config.toml
n_layer = 10
d_model = 512
n_kv_head = 1
d_mlp = 1536
vocab_size = 9377
activation = "squared_relu"
extras = ["normalized values"]
init = "normal"
lr = 0.0124
lr_head = 0.00502
grad_clip = 0.5
doc_mask = true
train_tokens = 429500000
steps = 6655
Each number is 500 + 40 x the weight over its row's rms, rounded and kept within 0 to 999. Layers, rows and columns count from 0. Numbers have three digits each. The size before them is the row's rms in percent of the matrix's.

# layer 6 MLP down (transposed), 1536x512, rms 0.0898, rows 765-871, columns 0-63
105:397521516532480438509535498471500472537461489498503499474468461500434523461504528461435473441485572472525507527532418494523519479469489523468488536529455524556474506534574539455436513532522524
104:539564416477542549536465556517479464512498514481552424539505482411498558585503444524480529600542472577524503500485513517498482484480525435541483573526494576445505467470505567479517502425473507
099:465581539526606500510560497450502546562486429509552530512476495514466449432505459547454444473532543522404513471539536456490534564438483529433474482539488499495536466491463487491568480552426542
084:499446517541482575522505416586527507491447407459478518502475522488492483496495551523543447550460487486518459576512458469542494491422538481476441519436487499436493553564493454503490526492463497
104:510518443513540534507448559523495535547497443544508502476556523530495458562417495486486535490483491573574565460453517543539494459538497459574474530447514466526482562432482499549483470460504506
090:524519544477521484467545486508486502473512533518528503468493484478451519538529484563491479522526526513469472584426522508435544585580444504545472552493463545566542598458529541482582543448515547
095:546483464510530464513496556466452467527495444498508555542485506534538509502534524524492501536503563475532581441460489462534549485491507426483466542437544505497462480517559418518509516469425503
092:454432501510481522507442533501418489522510489466542506570482481500543499544477533486474528521527507492539558505510533469504421387491502443452402512542485494447563509502450497555503614515521580
104:548527578482509453484488503542512489489450511470494508503448529466574456521474515532499556511566528503510495489443515476542505512441472506504434484487516524497496512594555497482465446566502531
077:493478492515486558478489538511479573453551452480506547512514502443549504533547563522524501465504575528469460511534569375507496473520526449510471518530483485498481505484458392539552531519523509
109:517465473509572478490441588501491472420533538536452469437519422422427521502509475535509555569545486442554477533491473521543456453459493450505479525507466458461573512556519559539552582479449519
100:535505449480523502542484543455490477479442472425403509469445535503473522528581521491441476475494503468487538559602424520545439479570498472410516469442480440511466514480486489438528459420462493
104:582468448564479571433486512425440505364489489415446454537556401505440488480519598484480393487444520511504473502476481508446494469440535509529435532562563524496518477492451515478461503513477483
095:520478470501450432532443452485433537532518534535505516534554504451552500538478536499484539506563467465536455476517505424424448556485585541475509500497477474448502477495507462499531519539503468
076:492502556504480474521467527469547546421472588598564470594449510477480438494490516547456482544500454431509503461509493447470472518542490511467467471493523548527501470522605512527472543449468553
081:484468512439465514515481626436440504481544459469494493479480532491525446529488569523457561520508515541534514522612456485467457506475497528495451481517464508440490485470495565464553413531437523
104:435503532483530489478528481508397483518517551521471536528499525502530492471519563470469527511555503578477478478462517487556442522408524454525487482504536580534502457522546447508501556447527488
097:464508493490469562501433498479408473544527406462516512442488488437501497479464552515465496442492418494532500517518488544440516508479444499422430450507467539555518543454511491459574547546494619
103:505470507471583527548487502583495496466546491475498495463432460434512517505488524521462545548480521582567442520529545481487477507529481487412467467462550504495471480535495514475495438518466531
098:522500459646523578526463541599532522481546495472485526533457593446566543491483486522498538536473482482455535495478444481471570482497511495509480500516481510487587572524489486534487535472499478
102:458573521530440553482509432556519478542489482428556484578480457495433486488515526499529557554546474469501387512486447500524462485488516479464538480491483509469507453547508518465461502460512490
078:484515497553465484579459532511532507520537463506492476445530536519521538508432455464520469550537503486504592366486434504397500544446543470469501480508496521503435498565489461467473513482498492
112:490489440488533470529471474501422489448557487462499544463495457445439574520556439547499512464447502470502491552498467544489534493424549500544567521531526492504552450533427504493567498510502517
102:572483496541461551468451490499507467527548467482450454514540527605532454490489451469502553595479514407506474531467527498560516519567536469589482534483429523496575514490449507506552540529477537
106:497463457481560485516504495541441535522413427469558480476559396463446497502475472518482527500488519512493475433525513469486531440471483478494513490504516571451471487545590450463434487512453505
105:595532496564548577563476485454500471432571554409451579475465501469531523467577572517494584533501435526467467482502483517499496525511562466504595480473517491506516553534527526580513479484557497
103:485510509496503503503458558553487477478461576454515472487431479414391458540544495492485501536498455565524555511553533549531480432466513475475469468477517538537504495446453545517540558477483594
105:547476505588475542397523502429524547413470460490509453564547534579445521513476510474469393555466534480452508428503464559542544507555515533520527505517556424578528549561449454473442484477493520
069:561455439522468517591499567493434534511503546532454477424490517486529449558539547530472528501426428520457455485503483477441537502570550517486511514549474504539533567465592548543508473484511542
108:572592555540473501490571419525536524552533522476501430501482526547490525494509471456580496430532516520574551565493457429519480453450511577505476472596464554501515456509521498517522437483623438
105:491477532463483485492498605539500510561551462489534483492514523469513510538515547531599477559506482521481541536557448466515515560537567581512488502424509505514542494505572540456527523518558480
077:479466456549483485614550528550424516484419487538484539514596451496502506515531447490529462546530449476541492458581570471478529519513494451486445494430456516489550521465472508522455547495545533
105:565536508420477527475526461493527477523468503557483497519522495501556434536497489573578548466452498490460485492521565469512541586512449500438454552516492585529525474423447457522522516516498507
079:501522496428467449564514484533480522447485483543460493518518510505421463515508406525464493528508507495487460471563414514494583533501476461543455499491565523529447455499510517445525400497497485
095:473515521469543533530482509521502511536468465468491486410514487453439485484525528527554481495548546422566449437504436489548519515533511468502528503503503450489446500540511488506465543552515538
106:524497432522520557426493509399528493469505535525469485530448530504460485456561558539491495499583547488490447447635502505490464477499494467419489525533435519436435546495487484473410521484488488
100:484438486471542499453557503517544511407574502489428466524491548557468469507431498463510497488532481460533487499451527488484532466500449518571491444496527519462518479476603495541483462499512524
079:483475477499462544579544530496555499438516446386505516423503485476430501437428473434558464471517549528535507516518487453593490531489531459523538461508555477506606489540495424496503441479530501
103:518529570526531501608452532471492499412496476500493526537491484489595517503448430559505536545446470464508545510474468540517512548458511446542437524499469545517498489482519575475507424494497523
106:433431482519494454563464556531476452461465461524548498457461454503482469499476523516548498515488451507444513478468436532483600472538554528491492421404481484495442481428474546529507508453522534
097:612489452453472416408510491446481462475507532467469565510502496457476559437523474487560567515418501540477439523524591541495510498520465455506512504531530436510528490507496549503515513530465465
102:437401558502400472488512520438511501489533526452488571505473491399491474536472488502500491527479568571519484482553461489454517524479546441536531490466586520396467505479563506484473485447520455
068:561548556545515458496510513496492591523446513495506541402538560533531487539511487488488463519537530512525500499466552452467466440454485459485407524511542493520430524510544533481466436474509487
107:475468589444480504457463497584516518528525517492557466501523534514518465503501462500454538511552521490543537440487443479475485468465517503519507515467528510509488448550556478490532504503432506
100:573512455519560475508451508481517495542530502499529492496557456435489462542486513467477511559509517585474500477490508527507480447553519522499566487525556462479531536497467505521482490540495526
096:496519457486469511479466532494459548470439491428494443444536398492455491462445522487495502521476557542531430490471462479486520472406509579557511511495518448508526470525498451477508512496492588
097:452524541485585549467601516447449551538472600474558501549496461485498476507482555515513539488514540546512497415535408476504502480520529520578537542485488567457501554558480492459459495441543516
104:508481535501523567544539489482383488493491428516511532505528490494526443538529530523507464542476423479497453494506486456433436494468432493463484459480535511483424442451508450471486482532399518
101:490404425515463519477557538507496506499513503493561546521414578482519513550495419468507541501420473501468464543458528471467534565566525523510476485502506568547529533438447474584484439492481500
109:564511486530510510415519544503471525521493516520475557510540485499561499482492536563519460526440533498473495500472387606467423596444482506504480449491530542439476563509476504532523508580432462
107:487456569467581514564471453464480542468491460524516524475475533468475478512476518443456502467492502521567495510576491438421473549454506574488534522435510517494527439462510435422513519591565492
108:498463445491488565430518549409495571535456550446530533520543426540499514476449562510530447518519507545567497505445452552466515472482440546576378480512477511512484431496537492445502534568535480
110:500506473522534517494497536499456536502484468488561448518521454491505538561512483418516508481466554543478490517432514511518517539526525543497481498482445486550515498511528494502446501521425534
101:544518412481429490512543522485464512490517489507500514450530454450501476489507492534509509545544575519474512528489487552529484525494436460454534473481535458552439530574528492467505518509566485
107:556534582547545493469531551443510507561470483471495482508438434441503507519494460475491607488545580454501464520468477476549463527530533437494493489493530562429518521480530496489512580411523598
112:494521529521537504476533526513541530469477516532565506506556460542496507497544426519542478472458495476504533539667473487539507504517494520497427532553526508547533589507511461452501600485530473
095:374507451395457536476461446432477551532517440426532531493522487419509530462475489514502508536465526461518475541523461504515512470566542523539469489515552469514503571419406491442450456486517511
108:522506515470501469472468444495541566514444444502474515502533476446489477477581512534517416473413404420528536593535452519490500495546454563420512426531471485488493528569523455488468528453436533
103:539529539491478463489462516512504622526525556485527547564520501537489519494481446478526528493595484526528535578498477481479596543477494532561507510458406517539482484484527524483486506514409528
100:496518392537491495470490501500517599522517524596469479544451574502572468517565479562461528505523459486451539478443455477522490509394564545556485478480463498533497532494470529506512509460490481
108:519492520499447556482444499482502469515561489440505451525487467474503512467504564475523438528572486513433449423556453516524507480452496470534516531438547456485453492438455483513534445510494502
105:511435511460458553531574531511466469540547517491475516417514477505526497588468503459544480493484527528492528591459579473424524509488448503637543460509511468509501433484487516445466493495503472
105:552482520468473482541438540526507557458509497453468470439469429561478469511556573534480520512542517496477461456517525489558492493508490450549517439483480605502456435491440452510454467501515463
104:515471496506488587505487511479479512575505575480377550559549578466511487467498543503525536395531490499496515484472570504512459553427489510517509495521539431541519487487561476550483506540487467
079:585530444491458506482556503483462504474475478622504559388506509496464547507478549482476565483549433472491469443516508514508507537496445461537516425500482499425487469525494601512543549514507457
108:500556519466426467510504483491484495567413561481538531494550409482536492541454512499462570522551473538437380487476490544521494530498463541507466473519530424496482463571503499542430460416513442
109:513513552475536475537419445450539414436494455535518570558584524493485459472507479515494459475519528488452478457422448491476528509449491434525482466495462493514496454478499525524514512465493448
085:481523464499501470524494554493592538539440457551526569458503511466479474526507510573596488512470477484548508518509536518455530523515500475501507549397507499549552499486523485492515461431485409
105:496537485520486476529576548493474497504565518560540446491442494481498460501563454446494482449565490524565598514481428482535494503467513481490451464448513501510445455526503482496586476465550451
104:574488464511472456526509517470478488513493441471475500411550509460541523525587435508456490504500561492496533566403445472466462597496476442544512492444514569523500453453537585392529521446494507
101:501504603478487479491479404534553441508524461499491479438431440539582551514540481584465476542501491502516441483497496490534497459513430525519502550504499506510571435490522497477523528497437529
104:546488543491486477510466491542477498527530467582517563457518478495458515560520461511418506548535491490469513465495517566453483489402533492491478485469446518525507442504496477443548437370500506
109:497513472495512532492536453569546581524517476526512520558532497562522483516462558541489446458558451494512511478444512522524498497502484489453571508496488520560437510619501561574514480580466549
104:472476519537454579492513485557480510524517439495463569486491496377519477477528517529489515562484399485504508464467500531502560558500470491510508529471520512521481484490511492531525489470544528
095:490491531504520552494521545487543390497536501500430453469510558500515442552466429463507465479495542540524511451604453465491575504438482436488503436534477467480510438493506469533540460479563505
102:562555463461550427430460535456544508548492569447484518496454460419548522583527500510465544499510436506540543475476465537414440533416475501503431473515481523524535547524404487459514474501516554
100:502509502516496571453563465589503425514524488426485473535498501465524443560470535482473495531444524400508499532442490503512542484426509488545483535441576513491494508482514521526509573456492447
075:510472540464534488548424496480569568508536590529475489528508536467463474523527503517477492452473516453563563513396547497516530408584493497471489484460527468525479445460565489466487486542472530
097:467532475484533508563489474463481442483460501516362464537453544505559470512489444518487582517432517455440453500539472424511525536526522521519562477489490533477485546493509515451467544525478555
074:482503484523507503452491527510460483484537518568498506490504516478485448492449451537446492489464534460455441454520532514505505491542483551549457551521565482475537470596511465429493555545568481
098:580485536455515522528501520488513501506501524427515540479544442520550457498441470508545476559537503539468510477541499527500468448540492443457441470522469476554500550483453519487494514498500510
103:516536506543569518532524535584457502520463519459481482519432537483468499560493502475553459573509496498468485508544423550498449528488484541503428467476475510418518519454462559543581460532500470
097:429522443582494533469518515500470478453502563526473512496444519500517520542472493474502553461605467522576564470481488493509535479558522537434512520505438556464474535466453431510522498496407520
099:526566464467612487527504517589486509494616528437510540538528534531512489531495471519565522454473512533384478487473388469542502529454524525570444439507488483442557580449498516464481478478535526
097:505504485431514520552512467544545542492563492502494501491538498514513497518465548593532520518517512519495480460550488532531546543515610508462476515542492524424474506431354483441494550510530527
112:525486512507537554490468517523551475491546408573468416469482439544528458500446530437502532540486549416490508570469551518550522549552565505493403581519492504556543558501527485533412568498568556
114:491478530465507465575458512539532494515481500539503524456473529473452511510517469512489577542520522464500482550568435510524549485539555483541482553431507522444594519452514446459586455455468442
096:422523415524510504502487499509532475488559576518546501501559507435511536503495484513511484536427479505572529491514528500473533559452520480445490509524570487488468462535473448534494531456510472
105:593436446486583512495421440554502540520491516459522471508529547573540420550530538465517526477565510522585537516543514490477514487519487499539517517450453515525473476556418581491485522482451496
080:457476439536483501515500515567486528578556505471480555455499532463522474538453500550471441524416477519505517449470454562413554511492503493588500404494488481553477506563508537526504491530547527
100:467489522510432480464470533473489452471592473547451533459507465501532484489505513556477434441510464409545502446567470512494539540482543412535472476530468488519538516566549551557500479497559463
104:418529462497522514468471496571512487568505570473511475518456582551525492492537494512516472497495470459470508445470573546553484475476453464442468520532474541495429526579440469515515511427382475
099:541581441469465479458481500498505536499457493521482518464439544493517461484487466499535522392523492479514416558495554492508574526509477488555465533472488599477490468461511479539436549544489441
121:511502463498484465499481520491491519513445518507507490471539464507505506452495521476491449501495525508540490522617505564475522525509496514537519533471471485548549576483492486444511487480464534
103:461429529519579503522526593452555503484485530451555509508404525473503535515575519544529588472492530454487520502520523507478449483471493476486506485482488515482538519522567503447529498429548428
101:516542465506594530552524509570531461472531545427469455448488457460534541517560479508602524448573462457520534477470510496602509495508605551526531437483502469510518480496519493515543448471529510
100:432481482519496574555553523522495545543532531497453515479520543520587564521459492554506442526466465419583604481453543537549542440462428559456468488419532522505493451525491538481522452473479460
101:484480510501510505508541456484520472554509445497520485504500531442486554449515554484492420601545454483528462488544497550457495470543445568494488540525545525492469536493502518396498521421505498
103:521528523502485450454558539425520565557543460433477488476490540511490484435475527504462527508510482557479498454500433514521551554528517495471525488536566499449483490532573489484472473492525487
107:502449478495552458498524515480535505571543437537468568510554439525490457482568458577554509398515521584531539486512472468507478499472532501464471518551437467483505513498509591547519577455444515
087:512473565524503480461470472524438502487470516514503520506521526521516478397587445512479501549483594537514476454498550414445473507515541510511493558429529515486503462490521478456486548533477527
080:433471455551531541512494588589484472482507495483497542479539535465540453461477529424450568464550540484493525553549462499509511459436454469440560541564529522409499535598492536523525525548486534
095:472463536450491518570512483494526500550508482485508583495508492496561533492415527447420517451420412497438556513529501517540501504510479477464464492499410497451556602460523492416447476465535483
114:488442494505522508481566504526495462500488526527490508466560448426468514482476475474547519464495520525552561563460456438522506544501444448514451540545451443538470491468457491493498477563450479
107:493551511470554491436531475555492541483484480469462553471490462501535509459387550487487416581514503506451518527481525505436479476476529620485525504458465529517449536546500475506490468451416503
103:470493509474555502526469462553481546471573516490559460467504440447511518531523504492573546522441436516450439440567417501497461508480509488495509467441578541469551524503451496493480528498494488
111:555473519478549576437475486473505523533487513477524470589438484488479544451444543519505485522519514522503460468434466515531507463519569508495506464454537570495504525478482452509478588463536506
# layer 6 MLP up, 1536x512, rms 0.0448, rows 766-872, columns 0-63
106:477509473514538523493527503489474526573441471557554488432583568536538449510512534512487531475573533460430498410496537501528531546434491544588499451587534514515478447472459461466568493456546458
103:467496459545501485494444571433538483552542517504532516482523551444432494457553511451475478514445530515462499528437482511558534521588533506420466475534519460502453519491542489463469561481484546
074:534562501589538455491568508494510511492505503407475481564474499566487515519500458474521503527481528563533475547496525478499569497494527475489531576552460409533469490510509564483482584527501495
112:465505567512446415527452488503469467450484492512561519523458425509522403498481541569528503473432530493537518574507523514528484570542479534471526538490523520566539489544469526537504490520451506
082:500543419525542500445526496483547514517572457400505531445486481576440503473455512447479531511483516536428440521431573489530549520456486510459530583501471495468502518526527461494518559499456581
095:488448523488527443544480455543504533488522467505481499529548496506513552441533522536492512451457508521500477547497537534542446498496488516543515460512520491505452508444472529519550436516450457
087:461458520466519472521477365458503488529525464451494465450528495541504493452520470538532532502473542545531520488384493409501510463519493499552506554564556448499544507408500544473503510537521529
103:489526512522582534505476519513436480517456445519532543513560449530517495630452506484491485515550484454545559442573481492489589528529422521537520538469526505458522503484416415488459486545482422
068:543507490474476528496552494448427461505526459469488456469555523482494518547446448473533515508469459532414530477460540540520503552616482557552481554545525479551535547483564586565508521490475528
109:545503503502536525503452464535491522532543503554522430461542531515524469505519514513539513563485484541424490484544602557546566503471435509438541515487551523490524496553409525474526487556504477
101:489476513470473466483433594552518414463493450511517543465463479502449512523574522446485557520463429513556476496515493538465500461416550537480539556479526519571545505464481489498474467523500473
108:572479454567500528496518511467477464500550470519505462599545482482553436439527484500493480441452435470443566493562538484502531488491534489502479435492495405562445473555537481525427505496466493
098:529504444482466519564517504492495467406534532514545488477497434471557457486514521509453466475549527434431530395507447511561503496515485500460579526524547486481569491544441458529568421522487479
061:546529487618486539461505508530509526538525489612481505541459514614469528433483496490507485448434527534427532487466566534505521465530488575537498456548548447464501456427533421555446494484512500
074:555456455519481518467511516509512493505487470477524456514508476505469519531508508443508531560451430529507494482527536446577557538494520540528470578545589481587481516563561537543474532527541523
103:496483490527570445505554578510551442496580491542539555566533522456562518465523530504517542518560440562467547526531517502499484594518492492541464468506550484537413473528544466523494468552453467
110:588469415498477457594518531536584494535547441537505522467485457553531525412462468514487548490442473558368496459470556525542537538440433432507525469455508487511510442501508488505474478499576488
107:588454518583546515456504492502480491453436457465521489552537589493491489500481477502524501565503482481515534550510526499491494545436520477456474514517592511516425504555485590482506488408510449
092:503548488440558607492423534492579448501488375465496588511504488559515527419432527519490508551526514479450559507511522397556557471372532536501471526464588484572421517452517514552512508532488477
105:387468494547465459518497561494520474454501541499476551546478497556416492602435450399515583444507513500556424526491522448487511545502583472476414546561502497534471537494491489538483556568487497
067:551483493476534600424514505474490437509550409472498540531464524525478514542581501513458499509425530548525466474489516594556458473506522534450474484525521462538484493525526531584478420528479487
113:442471496509495524514429463455453487461549465516522492451493463583482468466526527502480562527466464554401489530479496508556442540526477419497503520425555482580465537493530497488524451474487497
107:414573513498530547488495450513475490509497503456467468591490455518457557516474474544442586526474531532536526537506547544453536519496528431500511493519491530468434502517503456481513552480434534
101:514474466524450459451463440452472457508454495520500481498520502527536492527470473522475407460469502462440504508542515462544500521539540478544467525541534482592477498506476480492488460552484555
100:481505515563567572501497555522477523486503531505554520517573537507468529498496417485480422500523547571503519517445575484534490475446534553546499495498495415445491395512498452530518467515515550
097:456510474488448458495437523521478460466544527471453475530521524571549533491552508469560387493547477431473479488474536441511545530498463547501565523549515498511493483534501486559538491507418473
112:439563489519488476483421559483469444495497496506471494482521534523542506508463495559518491459524521504492496584449536482484461505482572576513529460515551390463402486548499518507515484496450447
060:551536554516583529442484491434520493475487520509484501499512501552468550554551478507529565572529483529482470491526547484520477511554488517491511473548522418434518526486480473506392477448500472
113:425503530536491520422569498459561435524527453517507492505505533516539577473426578521538459472572490402469480533524467560514526548490553492485444603488448515512456526552499474561455504514463551
114:534565427531499468484545520506536512472578470559518538525519536497434491468459531435448562522602588530492549474459515445518491464451519556530492462500445500480414476515569496512536497484484520
063:521522511450550525466450494419480444436496508453458454530547442472500524523485502507492428485464417496405455434506502479530461571577523529594473457545522498444547487468484498540461461509538418
110:527527556533502538446439473599438481533509498494497478534524520473478428456522420495449496537460516494456560558529502517514491538520516528514441503571530533496549521467481457427518466483445513
069:483492544473553517535570434497501538497549456531488508488452568518464546439468551490578454510524592473487510561523571514517489544551453539485508510564466506495465482482529552528492510575499482
081:477409421568549475411540557528408496442456562491494553485511479491508526503501503552572498485528474482451489517470553455512515533529517515427580547500482422524519489435560495565523506479498545
114:513578537504539518554471501545456467509505520529565411501482432492512514493518449478511371515474457501537450502448474534473504551513434440505526508476454537551457478497559516414540470517456525
098:501525485421472440509432468479473493480448508494503480462573480511473496472485495481519477482489502477500496485470520483553495536497466578500486535474460475550510540450421520459491505547519573
067:509424489512539579450405436524476465457431499461493516410492485525508515496457468558445482517459436490561525568438549518513549463501484490484599538588518449568540522501537566522476507530479509
109:502531482539483501540445419476391491435526528448463521560479561461513553454415474474466519535458454498494500472526529482487488555503517509535570528544497465573512440447480535473520482535479503
109:561520488530553533484414483499410461403513485441479506494496479489428529515506528507452510505452521420504507492462565495462530529549450520460557520579459436478489476465518448503512506515534504
090:567509435488465554489524531474454486480532490513541472492484580458481548517439524500471560498528540485437519470493534451549483531472460550555530415470551504566506469432476436479533494508503473
108:467513506519561473469488558537507424462526466420522484510474584525517547554478534564523489424443537518523489511544522529514522439482465492576529525529464470495480482506558406422445500536518444
064:545552492510521489516477493423489508488487480554450515503511548545498485511490510539511471531424537502520501554353541466554436495547501506479512482520543489504522499507530537519546538463506399
103:511466473462529562523517498503513492517566542466516496566525524497435528437532552501515444454511582432462543450462481574524527532464454471456509536506541465436467545468491413418538496468449477
099:523474570522491533409495436464482457490520514488532515508521492499503509540483538487510517532463420549491558458530460522541488521486484498452514532508533484433465492483430528499490494440505492
096:519537410497522498500537563532518478446559477512546503506561483521493486499497504470491472514469414473500539485562529553510515521502455530445495498510533494454462443448502514501505522513490582
100:445541454538447504451516486449417488481464496555534557517566502456532521503542516499519494411549491509492568481528492480543543513440506547517442443486491440546545484529494450459490436543525540
112:525477523576441506531431508485536554469530439441514499530476455475474549437572540559525452532501459470495515491499582476512482453518512497512544531536462498461490483500520508478527449511478532
108:541605437469470501524441537585420467483493541482496529502512597499511496547516506504525483569491521423489433534455554549512505545547480542428459589541553513486510448415418519469557477551549491
107:497492568510549437508446473528472479535495442568504550565483463503550481512435484420537528506481544489506473480563555465533477512464479457495546529486500439537427531436494466523531564459478481
093:508458477514504489522482501489498504528489524433590544550518550526529482504537478539514511508480562455520527498514525495500576531455379471563451466479498463482493519516487452524499470460534473
111:544536462451544518494400445457494451499467440474551455482488513433429411471524520437516458497465480581476465531573495465537499526423526473465458478475563535513467466523472538493505514507505519
113:492487533487480507446455554517452458466541568489457523457477522559464541525509535483539517505511586489463512498491491465496461497453545578452495529535514524577547466528558497499519570496488527
097:490492506527507508591467489524532507487504499449483607486481482490531527532530475559484511471497497451492517480509498544527491481463516506471468445511528481455492496522479484529507487523450585
108:497497482498460597528516503428559530504532509491473517478556466423453475468565512468543530595539508505481528427521502462532533583539528434461519559552464533511458492443531463508538485539481517
112:546555469585536497468497576480555542461520489501487468491575489605430525421514528457510527531522530511520470495446505489533509536454517471495426496452535497484562520434529504452523488463504502
098:436508493507557514534446497450515531493545499473535450524506525543530525483529516490526607524459497444483542510510498525468453469576494541586505561472519475556523497505480500495584478525491543
097:509521450517530465534464408521516514557500480511512505572453539479496526486460481554486470558564455459536484482579558518472508540451539589480473521557493523487516520494536475493443497512455494
106:453466491506541473488578501540542456504579533549572491483468525511487529540435541534541497477539465511436503454507513508511528525494455500529431487547497525487506424448589596503528497534475532
103:523488443447511526428411547560469506462500418513541456429526481432554463476502516477520501523495447491531542447510481462445530490563443419518512505489496465501480489544486525528471507546537425
104:526503470511477466452493474489548465505586508475557471464521462506498504489517497453435479501556558522463525456461529508537564502440465491484517481428529511462531440462468536515439516520489501
110:535481522499431557502463477531467472430512472540527532553495555463477430519439542470524453504439528433514491513488539520510516522436555507452592526491552538529497431465402478454486538416486478
101:538462492481555458492526422513457521511581516466520472512461561530449544504417457529503566497511540562433518544464586514583531528474501519477485477493452476591585524476496578587462493497540480
112:454446486458493504511515467530474517454483485553486525524520572542467532479527410552583514462451449487482520526522506510435545477622513486511490403545450506491464510478438541440520480462487496
068:508524530495503505416557441471488519534540478544450501541507583475496553475559533464548457520435553483541515461470503482516490502555466542428509501496497456457538481482492533477482545526511484
109:518460492391543514530412472555583519497502473538523495422501499465540525495450498497464531559560507469555442522502572471472511484451509521515488559557507500480464549489438433545479552477516466
110:491522496532591514448547532441488512421409500494504497501510436455555479522525400499582506557470537523534520453473535501537484495519441473545479429482543428463529495479563608467459462528463530
072:544563509516538537412494496512499483516488508491489448473490518489545533541514516436462471513471592566502486495489475472506495530490530566490555525459475488457515555561440498517508453505470382
104:466465487470513441555458526481560528494467459459481523454490519496461577424541498431573485521392484542599459573498525472475437518490502482468475518487510514442492460532533521521401499499474576
114:536488445505518552495512497468545578495510514552474468457499478523509454496479499564503454438546520441515467498527518449504438543526480583471552439472510556562459519430458444462559436448505548
098:491470515472562578477491522450451487531489489495495557490490545551524486552536469566536589474544411501494471531493529533441468502522464495501476415558570498538583437473435463445482548451541469
091:508524484516493514503508455398490451471429523504502477514537489423471524469480503482533538489552443533580551555489575437515531515482503499535526552528490471461486513557581555522491505510479499
110:490516489509508532588416505490438508461495426451516435497538468476472539524538479496487540431512529505491549585534516444524455538516534544472446544455434520528492560558484541475483481530509523
109:476510452505475506526545436448477449465480472557429470468514505566489510466541546469514469489519591548482490530490549460436552509459484522480530413515548433448500405511497532513557411439436550
084:435445467480520464504544494547481408501485517579486482466503546514471487529515480455428563494447537498539453476469450493542494467525510527435510542457564556457503511485538390516560444543491576
104:576483482508510479564460505509499421470486526451486470543537447450489509511515453430509548577471499437594468422512489501544540528504611410537468586508439500503477478501497473525515549534509522
106:522471502465485463500482485548555535482455469432463509496498534538552502517563502476479518452469541471484486432484565468484456552452558474489502566513504435498494512459446523524442482483527481
062:489528492534516502519443452487463500430458538416543475495498499488546494511457479516440488525572523502459444530302489540517490497524470482519498549521552516493462497533500511500463477561509472
106:452472505480547493510450488494589502532508496541510447508491436512510541516576523458505604479483485503500418494420559454464501526498494512462481465473537473488497463421435610483588521509478443
063:509518464508456482457479405469466507434499520437509507527483564488469525481529502580500462461413534430552491558441516413521541583583494563465534509493452504513533489465466451459529489531476413
093:561576506542447501426556572442488509455457531527499481572589404539509471477469500603415536480577545531503539549514532465506532457505435456429546540498497461485488565504484508593508488462567459
101:524435483561547502416578569531486552584462462525467494573504549537473517541558469498541530488474578439522552529483513365484489571529476508481529561463510480555515505483407507553507447522464520
111:401514505498547422505428442514466454428507499562536451511526485519526481496479558507538489503453480513464519468488470499499567552525423464491445537546507496537428505480464516505486472513454501
100:503549469511566439465542506517527522474581483452528502636481545466567565592484444520515432435478448477428518488499487528412536456506573439511464571539492423521526496465448490513485494450505479
102:547482490513538512458524468420510535484471492563450500509559594488479481499548528453509512462501443509464448485465518527515532436474417563463510463508463520449457505406518526477592479537462520
118:497551459468468533516506485525511489461519479581504482594451468515536487542483532460521487533494509487521490490513457572531487545535488464533488547479478499612429445547458371430492446498522516
122:575489448552460521549461483416454467447547513555547420404457553544482472568492503498499462517421489489424520515585512596459492463503461544498452567510516484454499519485472582529448445625507502
087:460491444561511504535471471523505415519498420523461479581444524532409477447549529491526544501509512534476473505513491530440543562542432480552571528497552466503568511490515446475500483527496476
106:525566500493526507493522429529518542385530532538538478498533411469458512497511471534550474466466531513442551496522516408503551471501529506459475476472447491549542532491505551456523493505508580
069:541480471507550517496518520491476507494455506520537528491491509457461544488447531466556502518447565430577405480454560489517521483537516495551497534502505492464564524491492527502540541546456481
106:503512441493506472440547558539499507505534499501508475486492497550496542537550476504443525530503472515464524592467541482471528454583530476413418473525513505529530445577433588505456515446474507
112:458543501566522492507574528523490429503564540480534501573492531534525498432492482532509463482481502495529485537445564532497513577522504549439465462536467486509513513522472520563556505486511503
109:466490511508512585513561536458482487483542496439543504488536453569544535495459497462481549483511581529472476481459499526498533475476442507423516422494522523477511564580525472412511498506518433
105:528507519509497497498478471463526496490531485541478435527493528497476542492515463454555501462565448512532457520579457470498457519489494527495452502456546478486566573482493519581489482454485405
099:501511491501500508491483491470470457450445414524463512454555485481506452489485460494570486501557533452445550486511514443496490507481470457412479471501513473527529540540533459526531509475463456
093:524558462493500465469447528552515482527609507467504493483516441494478496397543471532521450449537541448501528399494550418533546459541545484451489480453550434491504515570480478486460601518466505
106:474509464445455539458514510441444437493484484544504543423463513442452492419553473453472493559552434542532510448521541442444495534530430500578479455479495500469476518501503486506573504559542555
110:445498497471527452453490532512558423487577459532530487492545482493491529471528489453501417454562446474565488543467485456516529527503490523525524464546453507536425465489392595551522484427473566
103:555514463487546524492460416520502420479443515460524523504494524472551471520484576492512556518494506494484473484519476489610568560549550556596522565536546462529450464452447481564506564418501384
099:487522410538466452478510509449492538490536492472531483548497508576501498418526453514437525453571419535454546522521483495525507551554503442507454529451517506489482553519493503447530451520528517
096:583539507478540467506518521425561494503498450583536468508495545508547528517529531453502511488437510555595439458523468476481544465503452532565507428539470496511526585529516524580499498529476443
062:562519492487529504431454523417540468476455483572431477476470510561571487532454508500569535478444521516381526453416565458476481507515415493519552470518472534554492572494584464507535495567438486
108:587485468505463481521547489397486431532470551482524520477486453477488502482518506572443483474510430462406509425448504571533530501496494500508502599413516471465494488436487480469480547554492575
105:479531499472488463421474513511480532592607443581472461420469499472510526505405531445560539514512490486466503463394508502546493509469521469535495472437524509497493457492536555481467512544458576
111:519525542491546542470558475504475464408404432483464506458448488568551464537478494524486473515485421528521459539471513491442509520510447483600506541488509494503504472465452494491534497472474477
103:480568448465408503474517457447495516476547499535510483575480490568470463529494467479524499547554430490470543435482443467519517490482507545534484539499506484508511518477472425555518508466436477
102:418505475512502527443485453450510534465511556425457498569544460451453465494391463525480553496542564460476450576509517531483529432515533496558501506450561574541520449496413534514457564457446527
105:582535502509488531590412497459545414486440466456538496454446540513396554452551507490520436536546485512476402503577526534549489498489522564487480519468542500412526511509522526496488521538512563